config.toml
hidden_size = 256
head_dim = 64
hidden_act = "relu"
norm_place = "pre"
lr_head = 0.00779
batch_tokens = 131072
max_seq_len = 512
doc_mask = true
Each number is 128 + 32 x the weight over its row's rms, rounded and kept within 0 to 255. Layers, rows and columns count from 0. The size above them is the row's rms in percent of the matrix's.

# layer 19 attention value, 256x256, rms 0.147, rows 0-104, columns 64-127
size [ 96  88  93  91  98  98  96  95 101  89  93 103  95  97  95 101  93  91  94  94  95  94  86  94  92  92  95  94  96  96  93 103 110  92  95  98 102  94  99 107  94  94  92  98 100  97  97  89  94  97 105  90  96  99 100  81  97 102  93  88 100  95  99  99 104 100 104 105 114  92  89  90 100 103  95 106  94 107 117  97 104  89  97  94  99 106  93  93 106 102  94 114  99 101  94 108 106  92 104  92  94 107  99  97 106]
[[ 96 209  72 170 122 194  77 115  82  88 172 149 121 114 145 134 122 152 125  95 143 102 143 164  96 134 151 153 125 115 147 131  92 105 110 107 158 146  91 149  99 162  93 176 201 139 181 126 135 125 174 118 141  90 150 166 102  96  61  59 150 127 147 106]
 [121 100  96  97 160 117 117 163 107 124 124 152 140 138 123 128 107 169 113  85 145 126 111  67 130 141 157 130 117  94 146  89  79 144 128 131 194 138  74 115 122 149  98  77  56 201 110 142 149  90  96 187 167 159  95 139 113 177 149 101 139 102 115 137]
 [169 183  77  58 140  90 127 148  77 105  86 136 100  94 138 177  57 196 184  84 150 142 175 158 132 140 118 100  76  79 113 168 107 171 126 134 140 112 154 140 106  96 173 110 111 121 119 142 116 145  89  86 126 148  68 177 125 115 123  95 131 141 169  85]
 [127 124 137  85 115  91 135 182 147 144 165 156 149  72 129  96 116  93 119 144 127 117 158 137 133 101 141 132 137 146  86 111 150  99 123 159 122 144 118 160 146  89 171 164 101 104 100 103 155 142 106 151 120 136 184 114 134  92 152  55  65 125 144  99]
 [143 163 122 178  93 191 133 121 122 164 190 129 130 128 106 118 124  75 118 161 167  85  99 161 126 129 147 129 177 182 127  65 112 159 120  96 136 129 201 156 148 146 148 167  91 190  96 175 148 157 149 215  85 116 131 111 100 189 157  99  92 127  90 137]
 [137 141   0  41 111 165 167 114 116 128  81 176 131 141  72 133 135 151 115 152 166 138  64 108 111 135 157 144 113 170  99 167 123 115 150 120 131 193 114 153 158 136 109 107 161 205 158  90 148  75 151  69 136  62 131 143 125 134  95  88 119 142 113 161]
 [102 175 127 158 139 137 135 172  88 139 158 186 139  88 107 154 164 187 165 103 158 135 148 113 132 125 103 149 123 132  92 178 171  62 198 199  83 108  95 153 138  15 145  75  83 147 120 117  87 131  92 125  75 122  95 117  93 120 123 178  30 117 131 137]
 [127  85 158 119 131 204 150 131 132 110 170  59 125 155  96 183 105 150 124  86 211 104 171 126 170  82 165  94 115  54 126 143 102 135  99  76 153 120 143 120 154 150 178 117 187 146 158 157 114 143 159 135  80  98 120 101 147 154 192 126  94 163 145 193]
 [148 113 111 170  90 150 164 145 142 164 165 150 110 160 119 129 169 131  96 141 142 142  96  96  97 126  80 112 188 164 162  70  82 111  91  95 133 126 127 105 152 118 112 116 129 119 144 105 137 123 107 158  92 116 130 117 151 123 106 152 149 111 114  56]
 [120 130  95 130 130 187 130 145  94 151  82 110  83 140  64 161  82 143 112 130 149 186 139 120 119 104 152 110 189 129 170 110  67 141  76 123 161 185 150 166 174 175 146 146  93 138 121 110 131 191 146 124  96 175  75 116 138 151 135  80 104 108 129 135]
 [117 112  83 127 138  77 142 135 170  91 105 142 130  99 125 156 149 104 169 133 112 105  86 133 124 152 141 148 132 118 167 103 209  93 134 174 126 117 175 115  93 124 131 121 117 141 102  96 154 124 167 130 152 115 158 143 106 141 131 188 123  45 127 127]
 [120 153 106 102  89  67 140 111 112 149 180 154 158 111 103 156 127 148 130 144 126  89 159  79 122 114 117 119 114 117 159 132 158 141 108 118 124 168  97 157 119 121 101 148 145 132 105 180  52 141 136 112 129 136 119  69 110 163 155 103 142 143 213  80]
 [160 126 127 158 142  78  80  93 105 154 161 168 167 141 106 149  61  81  94 151  86 144 132  67 133 125  96 149 110 128 177  60 119 158 131  55 149 166 102 132 122 188  82 148 113 110 144  95 156 171  69  71 130 170 148 101 130  93  82  87 158  89  73 135]
 [128 133  97 152 138 213 153 138 118 159 151 162  88 130 104 164 144 118  65 165 114 156 117 168 120  94 134  94 150 104 133 124 162 134 178  79 121 119 107 110 110  87 188 126  90 166 110  30 171 105 108 125 128  99  87 170 165 142  80 123 142 103 159 107]
 [ 67  56 129 149 168 109 132 122 106 142  72 167  70 106 113 136 107 103 136  90 170 130 139 132  99  87 124 156 158 179 143 122  72 112  91 148 110 148 165 152 168 128  87 127  63 134 194 164  78 149 111  76 162 141 157 125 155 107 109 123  74  94 106 104]
 [125 128 114 114 101 133  62  97 157 150 173 120 132 209 148 115 105  91  87 159 120 133 121 114 159  98 108 177 111 140 108 152 142 114 118 185  67 141  87  63  99  88 176 138  23 155 151 155  34 114 112 123 152 178 102 127 109 121 119 150 139 121 128 124]
 [128 179  83 114 142  87  76  98 115 139 128 137 117 122 125 136  94 134 142 152 139 126  97 196 123 104 109 148  59 129 127  98  98 103 124 108 105  87 110 150 142 120 124 154 176 146 137 133  88  80  85  71  63 115 105 140  88 137 124 106 133  94 114 147]
 [147 129 185 139 158  97 130 117 155 110 158 157  87  94 159 168  84 119 146 124 154  96  78 126 124  84 182 167 227 122 169 142 126 138 116 113 143 170  96 179 115 167 200 149 120 116  95 133 149 102 154  81  94  87 184 116 107 123 122 118 147 145 123 133]
 [147 164 158 115 106 215 118 121 112 161 101 106 170 117  99 107  83  91 135 110  97  88 191 139 112 112 115 118 185 117 182  85 136 161  73 129 129 122  77 180  73 143 143 126 121 158 129 127 167 154  95  81 149 138 167  88 132 164 144  78 122 131 130 126]
 [125 149 102 165 110 159 115 141 129  89  92 104 142 111 195 155 146  86 132 171  95  89 123  98 121 180 113 142 162  98 155 145 137  88 136 170  76  91 116 166  99  88 193 108 163 180 146 118 186  82 152 148 163 149 134 120 116  85 152 135 120 141 184  93]
 [106 159 122 104 135 142 134 141 133 148 130 119 145 136 148 105 140 134 128 137  98  48 131  67 130 103 156  93 164 129 154 173 160 168 122 125  44 175 129 130 109 119 145 152 169 155 137 125 130 126  84  46 171  84 136 129 105 133 142 124 191  72 147 135]
 [123 155 178  78  94 229 172 162 131 123 158  93 136 193 143 161 107  70 143 154 110 171  87 101 137 154 167 139 109 123 141 144 120 164 115 109 150 137 161  92  99 105 114 128 114 118 148 100 164 100 102  77 139  98 143  95  96  88 137 189 156 177 103 118]
 [161 102 127 162 104  81  99  80 152 132  99  66 130 150 165  65 178 118 121  82 163 126 130 164 106 170 108 117 175 162 135 106 151 173 113 175 147 109 120 160 159 107 141  79 142  93  84 131 163 157 167  67 133  85 170 142 148 131 136  93  96 118 125 132]
 [153 163 128 112 169  37 146 149 133 163  96 172 149  98  91 148 131 128 105 169 149 143 181 138 139 100 106 119 175 117 159 131  62 101 112 109 127 137 142 151 168 116  86 116 148 145  99 142 100 110 139 110 141  95 160 130 146 109 131  95 128 121 104 129]
 [127 115 111 144  84 114  84 129 157 124 131 100 173 118 147 115  52  74 124 106 152  92 149 159  79  94 125 172 143 144 138  94  97 142  80 144 186 138 116 112 119 134 154 117  78 141 140 165 137  85 160 202  94 137  94 193  94 137 112 120 116 103 149 104]
 [ 75 118 158 108 160 200 162 160  98 126  80  92 156 136 142 169 109 127 148  79 158 140 157 111 112 139  98 165 134 133 121 143 167 124 138  81 165 113 110 128 130 195 141 120 158  98 117  87  38  75 119 159 100 132 102 119 130 141 113 121 114 132 154 140]
 [154 198  92 171 188 123  75 181 103 134 108 114 112 120 137  85 111 149 110 129 145 102 176 160 163 122 134  78 106 162 112 130 128 102 115 125 147 132 144 169 148 138 103 158 156 132  63 160 183 134 101 139 106 102 151 170 154 103 173 126 100  93  97 217]
 [195 102 155 126 124 116 184  91 117 181  90 156 162 153 102 115  70 102 199 110 157 116 115 143 118 120 122  96 145 149  87 102  78 125  83 136 103 111 145  96 205 128 162 141  96 127 113 132 164 100  81 170 162 103 200 108 135 111 143 124 187 153 106 124]
 [112 180 120 113 133 138 159  87 149  64 134 150 179 142 102 154 125 149  96 168 101 147  95 155 144 149 139  64 163 121 124 117  96 203  69 195 159 137 140  85 117 189  85 138 109 142 143 155 131  91 133 105 155 115 135 113  91 160 112 163 121 118 101 136]
 [169 104 140 164 168 143 115 105  89 126 138 124  53  93 104 129  92 105 143  94 130 151 150 113 156  81 133 159 116 118  69 178 124 143  84 145 132 121 122 102 212 112 135 118 143 137 141 110  62 163 119 128 146 131 177  58 197  94 189 151 123 136 157 139]
 [ 58 181 185 115 116  79 145 172 139 112 160  82 134 166 179 105 149 103 111 133 122 133 110  85 107 106 181 202 164  90 183 158  90 107 138 140  88 104 125  83 116 148 132 125 103 127 156 156  76 150  98  36 113 125 108 115  66 155 164 163 150 131 165 148]
 [ 96 168 127 100 137 154 161  86  79  96 209  87 107 145 193 157 197 115 136 123 145  97 175 113 161 152  96 129  89 137 109 168 140 108  87 138 137 123 160 219 117 120 162 109 139 106 104 170 127 150 136  72 135 118  90 106  38  90 122 129 151 110 158 132]
 [ 95 110  70 128  83 141 116 147 123 155 123 156 113 193 127 125  86 110 118 120 145 134 165 107 115 124 154 145 131 121 141 157 141 164 103 156 141 134 136 177 107 135 160 137 133 167 166  81 146 181 113 162  89 111 128 109 105 105 121  84 203  80 108  99]
 [130 117 125 114 123 118 134 115 170 118 145 137 162 188  90 141 134 151  87 129 170 170 120 153 144 161 127 150 158 128 139 146 142 124 139  98  68 156 109 168 122  72 182 126 109 117 106 132 186  84 115 131  92 114 139  71 173  75 113 124  85 146 199  97]
 [104 109  92 100  98 141 134  90 139 168 115 150 166 123 129 155  12 101 143 108 156 184 129  89 103 155 178 165 104  80  93 128 114 134 172 120  85 141 189 125 140  78 166 113 105 115 181 117  69 140 113 144 153 122 200 199  82  86 144 110 128 141 177 152]
 [166 115 143 142 130 144 146 109  74 123 145 106 119 146 146 164 112  73 168 135  95 149 120 130 169  97 143 157 120 126 117 146 127  76 161  99 153  75 190 132 132 176  99 207 138 132 162 117 119  92  96 124 125 129 132 111 143  86 132 111  67 123 168 111]
 [133  81 133 127 113 144 139 153 143 139  78 135 121  61  99 148 212 117 122 161 101 195 121 135 198 151 122 137 170 158 125 167  88 165 147 104 101  49 100  93 155 145 145  84 113 153 190 151 203 141 106  71 132 104 147 112 150 113 161 127 131  96 129 143]
 [132 148  75 157 113 141 156 123  98 137 128 115 162 108 143 151 161 103 135  98 150 138 134 133 126 131 122  93  91 114 149  87 157 121 107  87 113 149 151 162  84 154 127 184 173 130 166  91 129 117 132 109 103  98 144 106 165 143 115 100 153 156  94 162]
 [136 205 176 147 113 111 125 143 139 162 157  92 129 195 119 143 145 105 158  93 138 122 120  93 178 111 136 140 116  62  68 142 130  98 121  61 159 112 115 145 168  67 105  90 107 170 103 110 134 174 131 110 151 158 158  99 127 131  53 104 109  78 155 180]
 [131 111  61 132 115  76 147 124 116 112 125 119 137 167 107  96 151 132 124  73 181 148 135 133 110  98 121 107 128 158 136 108 149 159 140  94 116 139 156 118 147 100 137 168 116 110 139 164 110  87 160  49 103  90 146  64 102 122 185 137 160  92 166 160]
 [ 91 126 231  62 110  90 125 119 136 115  84  87  96 104 145 108 139 146  92 103 114 163 173  81 137 123 132 131 176 158 115 121 138 104 140 102 142 119 167 114  80 165  73 150  66 166 153 109 105 182 114  92 181 137 147 135 138 144 192 124  69 150 116  88]
 [172 134 142 140  98 137 155  97 123  78  64 126 124 123  77  97 115 236  98 136 119 130 127 138  82 132 104 133  88 151 161 172  88 164 145 128 115  90 184 180 144 167 109 197 163 129 141 151 156 202  91 130 160  92 142 126 156 123 111 134 102 146  95 134]
 [151 103 167 131  79 127 130 118 123 178 184 153  75 140 127 174 117 133 142 131  96  88 159 123 102 108 125 207 127 168 173  99  87 107 157 134 126 183 140 103 103 180 145 133 191  38 121 135 138 192 158 185  99 188 139 190 100 108 105 102 114 135 124 159]
 [146 134 141 138  96 131 116 151  97 184 137  74 151 129 109 130 173 184  84 187 136 148 127 135 107 136 101 132 124  96 114  71 143 117  94 129  88 102 116 143 126 117 198 127 142  78  84 123 113 109 131 184 196  92 134 125 139 107 102 106  99 112 147 113]
 [ 86 143 110 122 117 162 170  88 151  96 140 146  82 147  94 120  56 196 134 165 139 124 118 139 142 127 129 100 209  72 103 194 102 162 142 150 125 110 144 103  84  64 184  69  79 172 156 128 115 126 114 111 100  82 138 212 166 121 141 149  78 144 128 103]
 [112 164 116 102 131 102 112 106 118 151 117 109  84 103 116 174  88 109 150 144 152 157 166 121 146 120 187 102 182 138  47 103  54 133 143 126 138 140 131  70 151  61 128 208  99  92 142 147 118  93 121 174 107 112  60 157 106 168 122 135 108 196 112 161]
 [ 60  91 126 103 146 127 100 127 137  77 115 103 163  97 141 146 125 133 144 142 126 112 155 168 148 136  97 112 141  99 128 174  97 156 106 111 169 187  90 127 140  67 128 138 180 152 118  97 160 179 130 142 100 154 198 135 128 151 116 128 157 114 187 114]
 [139 127 117  93 106  83 156  75 145 128 112 153  79 105  71 153  74 122 152 125 111 111  83 110  94 100 153  86 174 118 119 129 163 132 121 100 144 167 123 108 135  92 151 103 131 163 133 162  97  78 159 164 204  99 133 117 105 133  97  98 114 150 140 119]
 [ 81 178 127 114  88 124  98 108 196 166 210  38 153 162 131 124 143 121  85 109 112 191 110 148 138 144 153  95 218 138  64  49 116 141  92  96 112 113 137 121 144 183 162  92 109 116 151 188 115 130 115 158 124  67 100  69 112 143 167  28 136 149 107 160]
 [143 141 143 178 150 118 150 126 179 131 159 166 129  88 145 146 105  98 122  90 111 131 112 136 143 127  97 165 108 150  82 142  88 140 199 127 109 141 154 154 135 177  99 147 136 137 108 151 104 160 158 164 136 128 110 138 144 148  99 128 112 130 148 109]
 [138 103 108 140 124 123  81 117  85  86 167 121 119 117 117 117 150 163  61 116 154 171  88 141 122  83 157 192 136 169 115 136 143 194  84 117 146 122 112 124 108 113 140 152 106 130 118 113 124 122 109 129 116 101 136 141 134  80 125  93 146 191 111 166]
 [101 127  77  81 178 122 103 121  63 126  97 142  82  97 104  91  77 102 162  69 153 154  96 134 131 121 139 170  81 190 113 132  73  85 128 134  95 191 146  43 157 142 163 167 110 147 114  98 209 106 111 127 125 122 156 152 145 146 112  71  82  96 172 149]
 [103  83 118 120 119 131 191  87 124 118  77  87  84 148 143 129 168 175 124 118 155 125  57  99 106 149  90  96 156 126 140 101 110 167 126 163 156 157 137  98 110 152 122 136 199  98 175 102 152 113  94 103 109 134 134 150 102 193 128 121 177 105 108 133]
 [ 91  84 145 174  77  95 146 141 169 152 133  66 132 121 153  91 152 148 116 127 133  71 129 152 109 124 126 151  32  55  95 154 159 164  84 168 132 156 134  93 115 187 127  88  92  95 152  52 126 158  98 145 142  91 117 115 157 110  92 111 140 156 157 139]
 [160 122  90 182 145 119 142 162 147 111 135 130 126 174 162 139 161 124 164 123  92 109  89 134 111 141 138 123  98 106 128 150 153 147  61  86  80 125 139 105 158 153  95 133 208 126  71  86 170 181  94 152 128 134  70 105 170 110 122  94 122  83 135 178]
 [142 104 108 107 113 119 178 168 136 133  60 145 190 179 110  90 140  98 181 134  84 145 157 102 176 153 120 137 127 173 147 183 143 106 129 156 162 114 111 193 127 100 159 121 168 129 150  90 114 135 126 149 141 121 106 141 209 140 151 141 170 128 152 142]
 [124 135  59 179 126 125 168 101 151  68 140 152 174 105  56 134  85 112 136  99 145 107  83 113  84 104 130  77 126 121  53 135 128 121 128 153 107 196 113 103  61 173 157 145 108 130 130 106 142 145 125 128 164 140  73 105 123 153 135 139  63 178 154 127]
 [ 54 147 152  90 150 191 128 166 101 140 122 177 159 127 141 148 130 150 152 131 141 137 142 123 105 124 175 111 143 185 124 137 158 121 132 157 150 131 130 120  98 127 145 168 174 111 119 126 146 116 104 151  90 164 119 131 123 157 212 158 126 111 117 115]
 [125 142  65 181 132 148 114 113  81 144 133 137 115 137  96 102 145 110 114 145 185 136 117 106 100 131 164 168 155 153 106 100 167 111 146 153 144  92  94  74 113 135 140 122 106 140 111 134  86 157 148 156 156 173 118 163 117  82 135  77 189 115  99 118]
 [ 96 142 110 110 163 121 133 134 182 136 138 106 122 132 130 171 109 163 121 118 107 160 137 172 131 175  92 127 195 127 134  82  47 132 146 145 122 163 112 112  80 148 142 125 125 130 100 122  88 130 127 150 118 149 122 161 150 139  61 169 162  93 197 154]
 [176 158 107 172 133 111 139 169 144 102 154 114 205 126 104 140 109 121 124 128 124 110  69 108 147  98 125 159 105 106  72 135  74  85 112 122 149 174 171 149 142 138 111 164  98 127 166 124 102 112 120 102 131 168 122 115 173 113 118 115  99 118 133 128]
 [133 140 144  56 127 144  86  30  27 125 130 164 161 178 102 158 123 120 100 174 160 173 102 145 144 180 170  94  89 127 168 176 121 148 125  76 149 160 118 137 122 135 125  89 113 127 146 143 152 143 157 147 139 116 109 121 116 132 110 125 153 125  72 158]
 [148 124 176 130 134  83 126 129 137 156 119 112 101 159 148 127  88 122 104 196 135 112  88  69  89  32 151 130 166 120 151  80 115 139 130 167 171 172  98  42 143 133 155  88 104 119 108 108 145  71 120  57 139 111 100  99 124 124 150 174 129  61 108 126]
 [ 93 177 166  90 113 152 140 121 115 107  78 101 134 115  76 162 103 128 144 135 129 148 176 119 117 114 141 130 157  94  98 119 100  92 213 140 129 106 119 118 113 174  92  97 171 138 156 134 189 121 128  95 158 159 143 185 140 118 122  95 188 124 131 166]
 [110 163 109 174 170 177 133 136 160 124 159 135 130 170  98 167 140 134  56  74  98 119 170 169 123 169 183  69 112  83 158 181 126 114 124 153 158 131 131 139  99 127 143 146  39 126 155 143 119 123  84  93 110 157 187 112 150 124 113 213 153 116 114 150]
 [123  97 136 138 183 106  85 153 156 123 165 159 151 146 128 160  87 132 101 106 131 154  92 101 162  85 150 178  94 158 161 133 144  63 166 114  88 109 140 112 104 172  90 133 123 130 116 138 110  70 109  67 112 124 132 128 142  96  93 200 122 170 114 128]
 [136 145 115 155 135  69 124  78 125 145 131 163 120 127 140 136 150 127 118 171 117 144 108 133 146 114 114 163 148  74 190 197 196 155 115 117 108 153 154 161  90 113 108 171 154 167 149  57 171 145 160 131  83 162 108 118 116 184 152  89 104 155 111  75]
 [106 135 158 132 106 157 141 127  79 142 163 140  93 123 115 146 142 142 125 134 185 167  88 158  98  97  79  62 124 124 120 113 120  89 158 121 147 175 101 145  86 153  89 134 154 120 125 121 129 146 131 207 168 153 148 102 118 162 149  96 122 186 114 161]
 [144 157  86 129 157 147 132  89 100 142 133 112 132 121 148 171 134 173 175 131 195 116 188 148 185  69 104 185 143 114 140  95  73  80 111 161 131 185  94  74  58 157 120 121 130 142  97 125 133 137 110 171 142 102 139 148 113 109  90  97  76 104 106 116]
 [148 122  92  99 109  73 154 129 118 123 135 150  98 129 138 181  91 191 168 110 165  79  98 133  82 206 183  98 111 198 177 136 139 114 103 141 130 107  76 166 181 169 133 153 146 138  99 144  82 110 114 186 150 110  99 126  94 105 111 168 163  61 114 130]
 [121 161 142 123 103 201  94  96 113  99 116 118 117 108 141 147 112  96 162 143 159 120 149 169 118 168 113  79 217 136 106  80 122 125 129 114 132 139  95  95 134 180 118 102 161 141 120 142 129 165 138 100 117  97 153 184 124 118  85 133 130 147 106 111]
 [123  55 105 154 100 114 171 152 115 155 107  58  87 176 121 116 109 102 116 118 141 125 175 140 146  81 168  94 113  72 122 105  92 120 135 185 121 107 169 196 195 154  79 165  70 181  94 160  77 109 116 148 183 101 160 129 105 174 131 146  99 100 175 154]
 [ 66 132  93 166 143 163 157 113 131 111  85 120  99 150  33 116 166 139 111 212 134 131  97 152 191 126 151  99 194 133 121 193 164 132 108 139 163  75  63 149 128 187 121 128 122 122 144 166 160  69 119 176 169 112 123  98  95 154 111  75  78 143 163 121]
 [139 102 118  89 193 135 125 130 126 150 130 171  88 140 104 169 151 174 106 129  97  52  89 102 147 140 172 162 174 137 111  85 177 155 111  92 173 126 142 121 130 178  66 108 105 111 141 134 147  67 139  88 127  82 102 151  92 140 110 134 140 139 133 155]
 [ 69 117 118 119 171 118 123 134 162 167 135 179 139 115 108 137 120 118 123 137 163 149 111 160 112 123 177  36 122 138 109 140 141 134 116  89 120 144 155 105 128 157 224 149  88 137 122 210 116 123 141 156 164  96 169  85 141 143 135  63 206 113  74 137]
 [149 139 125  94 132 145 114 147 115 105 109  91 107  97 128 166 117 120 125  64 150 110 182 106 145 114 116  86 124 126 145 146 183 111 109 162 138  82 103 113  81 130 158 153 115 156 188  75 147 125 139 150 107 158  75 189 121  87  70 129 132 170 152 163]
 [154 180 133  94 116 107 105 126 136 112  81 136 179 136 150 135  82 112 122 169 162 117  78 173 182 179 103  99 162 137 136 106 164 152 157 144 158 202  96 124 121 118 157  78 160 106 120 134 122 127 118 112 157  89  90 153 133 112  88 120 157 187 152  94]
 [129  99 124 169 149 122 151 118  79 100 126 131 119 119  95 133 100 124  99 113 138 133 106 118 135 151 168  68 101 114 117 151 157 144 124 123  86 102 122 131  76 115 184 137  67 145 123 103 121 125 141 102 133 172 119 156 155 130 142 160  87 144 163 170]
 [153 122 162  99 133 140 107 114 139  81  67 120 110 116 201 115 137 104 139 121 134 148 104  97 125  87  57 177 132  98 111 140 123 123 175 171 125 112 130 140 130 160  97 117 115 144 133 100  94 112 128 102 106 163 117 116 164 141 135  94 158 129  78 157]
 [149 160 154 151 111 148 168  96 152 110 119 168 124 123  94 147  89  77 136 150  89 124 111  57 141  94 154 116 152 124 128 128 115 156 169 116 117 147  74 130 169 107 135 123 169 125 150 173 152 138 128 149  96 166 112 148 108 145 151  95 154  89 148 117]
 [190 142 155  88 146 156  72 176  79 201 159 117 113  81 128 130 190  75 178 152 156 114 148 116 136 147 129 133 157 162  39  58 127 118 138 120 121 147  89 141 109 153 113 111 116 115 141 126 170 100  87 163 169 120 134 148  94 113 143 171 164 162  49 111]
 [ 94 151 154 146 100  58 113 140 145 120 198  68 144  33 106  65 136 143 215 160 114 144 140 117  98 146  99 171 160 148 109 195 142 145 161  73 104 121 122 133 161 125 129 145 127 133 126 120 179 137 111 118 147  89 123 141 116 124 141 146 208 143 109 120]
 [119 131 119 173 180 105 140 137  94  81 165 155 164  92 121 112 131 107 127 123 148 101 152 116 112 100 181 141 170  80  89 153 121 147  64 100 122 111 145  73 119 136 108 188 153 126 160 160 164  53  97 100 113 125  93 138 152 200 129 150 118  76 156 164]
 [142 117 151 152 112 156 171 100 149 101 154 124 184 115 139 151 145  88 152 106  65 111  41 131 192 187 159 147 160 110 134 127 163 133  96 108 119 136  92  96 149 131 134 150 111 137 167 113 153 157 155  86 177 115 102  97  96 142 127 166 175  92  92 167]
 [136 173 109 118 164 135 116 124 151 112 203 150 138  97 153 171  26 113 125 118 138 149 107 124 102 152 138 161 103  92 106 137 126 147 189  87  90  85 163 130 123 121  98  72 153 132 123  79 127 230 151 132 149  87 129 137 135 200  65 156 100 113 156 144]
 [125 125 115  81 151 135 104 120 119 122 128 112 111  80 171 128 124 143 166 154 137 138 174 119 102  97 109 163 122 163  93 114 123 153 118  36 117 131 189 119 154  56  83  89 181  95 136 151 137 189 129 108 156  80 137 180  98 131 105 105 159 126 174  74]
 [149 137  96 147 117 148 115 119  91 136  94 103 105 138 159 130 120 126 153 151 123 128  91 180 130 145  77 130 118 125 138  98 142 116  73 142 123 111 101 123  61 119 168 105 130 130 129 137 127 110 163  88  97 132 146  69 207 141 118 133  79 141  90 167]
 [135 120 169  91 136 126 114 125 142  97 143 133 107 132 150 112 138 142 115 132 132 148 138 111 147 131 140 145 115  73 123 119 165  75 143 202  94 139 131  31  89 113 188  52 140 118  68 163 139 186 170 102 112 115 155 209 121 137 140  84 152 163 106 122]
 [125  97 153  39 135  92 106  96 161 155 116 140 159  66 177 103 166 127 110 145 156  67 127 111 109 105  80 125 163 110  65 114 139 135 133  92 119 138 131 143 156 102 100 120 103 126 145 138 112 105 124  64 144 126 105 133 171  90  97 120 148 115  88 167]
 [144  91 114 135  89 105 107 105 164 159 136 173 133 132 147 116 106  67  96 155 117 201 141 165 171 181 104 165 118 166 103 138 124 126 133 119 147 119 135  94  66 132 125 141 137 169 105  77 112  91 126 133 163 200  88 165 153 134 113 156 118  77 118 130]
 [110  79  79 127 145 160 143 127 113 126 159 165 120 104  73 112 182 107  80  87 149 144 120 143 126 136 118 128 112 123 133 169 119 118  84 132  64 129  89  77 174 177  87  68  87 104  74 145 114 154 138 162 119 157 182 142 108 180 142 104 132  95 181 162]
 [ 93 128 116  84 169  70 128  97 178 121 143 143 218 156 138 110 133 100 137  89 173  94  92 147 147 140 116 105 142  61 135 128 158 100 156 136 168 144 113 127  63 223 134 109 127 140  84 141 133 124 153 162 153 110 205 116 109 138 126 127 112 163  82 153]
 [151  68 198  83  96 104 131 100 112 117  91 147 131 135 125 108 101 119  88 162 199 125  91 120  81  87  80 122 117 134 125 126 125 117  95 143 125 197 113 176 168 162 228 122 127 116 125 133 169 103  93 131 169 129 121 135 169 140 128 172 167 100 171 100]
 [123 150 149 109 111 117 142 118 128 163 147 163 128 163  75 154 119 132  93 127 100 160 153 139  99  83 155 115 167 103 124 119 117 138 108 107 105 162 157 200 103 200 151 141  92 152 122 153  35 116 108 131 168 126 104 165 168 148 138  55  92 127 103 152]
 [ 93 137 171  95 154 130  88 139 146  88 134 131 158 125 187 155  76 141 116  78 167 138  75 129  87  66 149 167 182  89 110 117 128 166 180  98 134 150  96 131 182 153 121 144 120 177 156 150 106 129 107  97 132 151 130 127 149 138 149 120 142  76 103 144]
 [160  43 159 191 166 177 116 103 147  81 136 127 107 113 106 127 150 129 104  96 158 116  83  99 138  99 178  77 147 138 129 152 188 155 143 127 145 149 103 164 104 173 163 136 146 107 150 139 191  95 141 135  71 169 108  80 149 110 114 117  87 135 140 141]
 [146  72 125  91 172 135 180 167 122 149 149 108  95 118 154  96 161 122 190 149 123 167 147 184 143 140 120 146 107 139 123 102  92  85 133  77 112  98 176  80 124 130 102 129 123 118 131 127 148 103  94 140 151  76 121 132  82 113 136  88 128 124 132 105]
 [130 127 120  94 136 134  89  91 143 191 110 166 175 158 144 132 155 159 130 145  86 130 133  89 163 168 104 156 153 166 155 152 109  64 106 101 117  97 138 166 131 102 103 145  66 140 132 139 118 169 144 169 172 106 133 138  98 110 137 124 111 113 196 127]
 [141 114 161 161 101  88  98 145 135 101 116 175 186 133 153 128 136 106 118  80 145 143 166 186 131 156 117 132 154  87 108 157 173 125 114 121 126 104 160 152 131 103 124 141 118 153 116  98 129  99 143 146 123  74 113 143 156 147 173 210  99 190 145 163]
 [182  83 105 155 115 127 110  99 113  85 125  90 162  99 135 132 179 131 137 117 140 185  97  92 118 155 131 169 114 165  43 115 153 219 157 137 148 165 131 135 145 159 139 141 119 122 163  91 108 128 134 135 156 127 142 113 114 152  95 120 159 150  89 103]
 [108 101  97 164 130 109 121  79 150 113 107 152 132 210 142 161  64 119  46 136 164 107 156  90 111  87 169 151 133 142 152 139  88  89 134 170 110  55 158 135 145 119 153  68 106 141  79 110 123 134  91 112 133 148 116 163 145  92 121 114 150  80 122  75]
 [ 92  71 157 131 149 131 148 184  40  69 151 138 157 109  96 125 139 158 114 140  69 107 109 141 189 177 162 113 128 109 150 124 139 121 115 121 146  53 126 136 109  96 106 139 100 134 136 148 154  97 124  97 120 115  98 150 131 123 168  87 117  92 130  73]
 [120 150 121 103 118 176 161 149  98 169 106  95 116  63 231 135  97 137 129 180 159 156  99 145 105 140  64 157  71 165 119 106 144 168 125 153 161 156 153 134 119 106 158 113 121 131 140 120 153 115 123 121  98 159 101 135 146 110  72 120 105 106 147  97]
 [150 170 119 119 121 122 165 110 136 135 113 123 188 107 143  98 130  78 140 111 144 184 163 200 165 161 190 104 179  86 124 130 162 166 133 120 144 156  41 183 122 131  76 128 134 123 145 117 135 126 123 138 130 126 133 130 134 125 157 134 111 131 161  90]
 [110 146 110 129 139 114  35  96 104 179 112 150 144 139 137 120 110  75 111  94  60 136  97 116 142  65 104 154 164 128 109 110 149 129 123  56 167 151 109 178  89 114 123 178 136 147  91 154 171 134  52  62 108  96 144 135 207 136 110 104 129 109  87 135]]